config.yaml
d_model: 224
d_mlp: 448
qk_norm: false
tie_embeddings: true
init: "normal"
optimizer: "ademamix"
final_lr_fraction: 0.0
seq_len: 1024
train_tokens: 134700000
steps: 4111
Each number is 200 + 30 x the weight over its row's rms, rounded and kept within 0 to 999. Layers, rows and columns count from 0. The size before them is the row's rms in percent of the matrix's.

# layer 2 attention key, 32x224, rms 0.0326, rows 0-31, columns 56-111
102,227,197,199,187,213,243,159,169,132,210,188,198,194,185,200,203,187,225,175,143,167,235,190,165,163,177,216,227,206,148,205,198,215,218,214,151,182,282,230,195,214,250,200,165,226,212,219,199,200,192,220,177,210,230,250,216
098,180,222,229,183,181,161,177,199,184,214,285,177,167,165,190,235,201,189,183,225,129,210,196,189,201,217,192,227,232,178,215,177,198,290,167,207,185,229,208,246,163,166,215,143,210,181,155,211,167,185,179,182,221,198,204,243
093,193,172,176,189,210,230,226,213,152,226,224,202,143,213,235,231,163,218,253,177,203,179,222,151,220,220,219,196,206,166,224,229,166,181,205,158,191,160,186,165,178,183,170,207,232,161,200,224,205,226,200,196,197,198,227,152
098,197,200,234,203,216,169,161,173,146,208,229,186,190,173,189,175,189,210,193,191,166,225,173,199,211,166,259,206,172,202,239,195,221,196,266,203,227,206,207,230,194,214,183,162,250,215,200,225,222,189,203,212,215,276,206,199
096,216,196,214,145,222,181,177,153,242,181,205,173,166,202,250,155,220,147,228,199,233,168,215,113,158,192,209,162,250,159,192,158,213,218,183,213,213,187,222,216,168,183,173,244,211,159,205,158,212,165,204,156,226,190,209,203
101,282,190,222,178,193,243,193,203,255,262,280,205,268,203,170,199,155,204,201,208,183,216,222,231,196,242,189,187,174,211,176,148,202,190,216,215,171,214,187,202,246,173,194,195,171,197,244,201,186,169,236,220,197,179,208,226
103,197,199,202,226,157,225,107,181,189,174,192,219,221,209,196,149,187,220,165,125,188,197,169,195,198,149,195,169,214,219,173,189,203,202,218,229,184,191,220,126,202,189,202,206,214,204,159,210,202,177,166,246,183,194,174,183
101,162,215,241,199,157,164,120,188,202,172,253,164,195,208,196,230,210,236,178,230,189,236,187,199,223,206,201,245,201,194,206,219,164,251,164,207,203,233,217,198,173,168,236,264,201,179,197,204,236,132,247,209,210,184,216,207
104,148,216,206,215,241,166,221,199,256,156,215,181,167,212,210,274,178,213,200,202,221,158,244,259,247,219,189,170,206,190,173,172,204,207,170,197,173,217,227,194,222,195,229,195,157,183,195,200,188,242,165,189,215,177,162,168
106,181,192,184,226,245,167,236,273,207,198,152,167,192,193,218,208,240,212,213,211,273,186,201,186,169,213,234,203,224,224,217,162,220,215,167,261,205,222,176,173,197,237,181,236,173,209,202,165,212,271,217,181,281,170,180,149
103,260,239,195,214,177,216,214,170,205,154,162,163,137,186,250,228,198,128,241,182,242,194,179,214,250,223,173,218,230,183,198,198,198,194,195,192,218,207,209,253,162,186,142,191,167,159,202,219,163,197,216,217,210,247,196,169
095,156,199,258,189,153,227,149,222,205,175,226,204,224,131,206,248,216,255,175,198,180,203,179,242,243,225,246,195,216,198,213,155,172,127,203,202,183,198,188,190,190,155,170,222,214,177,158,191,169,112,228,188,197,250,210,230
106,233,218,278,244,174,176,151,189,133,205,187,175,224,182,231,207,211,212,241,215,160,216,213,213,189,156,229,167,223,236,227,180,184,221,191,192,232,266,195,171,179,172,227,207,218,184,173,191,201,138,193,205,184,181,193,218
102,170,196,256,164,213,209,180,213,189,194,177,180,220,185,178,189,179,187,278,251,206,192,197,197,230,159,193,161,170,178,215,240,191,177,204,198,182,163,218,212,142,201,187,171,199,158,185,201,205,187,231,187,221,201,225,226
098,230,223,179,228,205,204,228,231,227,219,147,174,177,208,195,190,179,225,147,203,187,202,180,220,231,193,250,157,200,187,158,228,224,170,202,184,217,175,202,203,242,260,206,199,180,250,185,161,237,264,198,178,220,193,119,205
099,200,173,171,222,198,201,239,284,214,176,224,218,186,240,194,233,234,198,196,214,160,184,177,196,220,226,178,230,215,266,145,185,154,248,202,271,181,154,224,171,249,213,183,214,209,229,219,181,196,209,253,180,162,188,147,173
095,185,143,208,205,168,200,236,161,137,243,214,180,204,219,241,180,198,186,170,239,207,154,165,241,239,208,214,194,177,211,193,140,187,255,209,225,179,143,126,223,245,212,230,228,253,226,218,219,158,199,166,185,172,216,184,232
095,179,229,193,308,193,159,185,217,242,243,224,190,195,195,184,267,159,235,207,211,185,179,198,174,199,255,201,239,224,141,184,184,163,213,161,217,199,201,114,198,216,171,201,231,166,194,215,254,177,234,268,221,181,187,187,195
106,169,223,231,227,207,211,175,196,182,260,180,221,195,238,194,228,198,235,237,228,261,181,190,169,181,243,191,185,206,224,183,160,193,201,257,244,223,145,182,192,212,200,186,222,240,230,196,170,184,238,167,209,222,198,229,209
105,203,187,192,144,211,177,167,123,198,238,218,216,215,181,198,179,224,251,282,182,230,199,202,180,210,195,226,176,220,213,220,209,219,196,155,171,182,200,193,154,254,176,210,163,191,195,184,230,198,190,190,183,180,251,189,186
099,168,239,177,182,214,193,165,247,180,193,259,229,164,236,149,192,163,251,257,173,203,177,195,214,143,208,192,191,152,164,229,174,184,255,195,205,162,182,205,177,229,120,215,163,229,258,181,172,160,195,212,178,185,206,196,216
107,185,224,219,199,190,230,158,171,192,200,164,207,191,225,178,216,192,235,185,207,239,211,170,185,260,204,212,216,191,183,197,219,194,229,212,179,234,204,217,172,154,229,166,215,193,232,245,188,214,234,191,205,229,185,197,149
099,219,193,181,168,196,199,181,220,216,203,227,192,246,210,244,225,182,172,184,215,203,201,201,188,213,144,197,218,229,206,184,232,206,181,226,206,193,190,183,160,236,135,194,267,157,203,157,169,145,169,198,218,197,160,199,160
093,247,217,150,207,145,227,181,184,202,153,207,208,202,219,227,230,183,189,243,288,173,196,222,245,184,196,216,188,197,189,249,176,176,231,193,191,132,191,218,204,194,196,140,199,221,181,235,191,176,204,270,212,206,216,223,191
094,243,213,203,207,191,247,152,259,222,158,223,161,269,157,205,168,194,200,217,179,207,230,227,251,252,181,198,156,154,220,162,208,238,160,224,209,200,217,209,155,154,157,215,189,253,196,171,161,190,181,259,218,179,229,154,222
102,170,152,202,218,193,214,233,190,237,213,217,190,232,152,193,194,211,194,197,165,241,270,227,176,180,177,239,226,168,208,213,258,242,154,223,169,156,244,186,189,204,196,189,196,214,166,213,143,245,202,208,174,170,170,156,203
102,221,227,184,192,165,194,185,214,206,190,207,196,160,231,153,181,182,162,206,250,230,159,181,177,204,190,179,170,216,210,218,251,224,199,195,182,189,202,216,136,204,235,217,280,167,197,193,178,196,226,202,145,223,157,197,210
100,192,166,149,165,181,215,197,143,199,188,198,191,230,190,198,205,214,201,191,210,179,263,184,126,243,176,201,210,185,190,233,149,194,205,255,217,200,191,179,181,207,230,187,200,155,185,162,245,166,226,218,243,174,192,202,243
096,231,253,224,200,251,261,234,182,217,209,242,194,237,184,240,199,216,226,160,203,184,217,162,255,166,204,146,171,193,209,233,194,206,218,215,158,164,164,178,206,244,166,217,160,267,149,178,202,210,170,198,237,197,150,217,174
092,254,179,163,171,199,202,236,213,213,249,244,240,204,149,258,251,219,183,163,158,139,222,229,228,168,237,205,181,201,175,205,203,247,214,220,184,210,250,197,228,179,176,206,234,193,193,162,169,198,139,198,161,210,277,178,210
102,204,220,240,170,165,200,186,179,220,234,194,201,229,114,149,201,177,132,220,242,198,217,211,233,238,271,223,166,232,154,188,182,179,184,228,211,175,164,198,243,216,153,258,218,239,251,206,177,262,143,230,190,143,169,232,207
102,222,165,207,198,219,195,242,137,196,231,199,204,216,273,178,210,199,175,220,173,188,206,209,216,161,144,210,169,187,184,166,249,222,183,208,178,189,225,197,192,193,189,265,182,250,173,157,205,225,205,234,159,197,184,234,247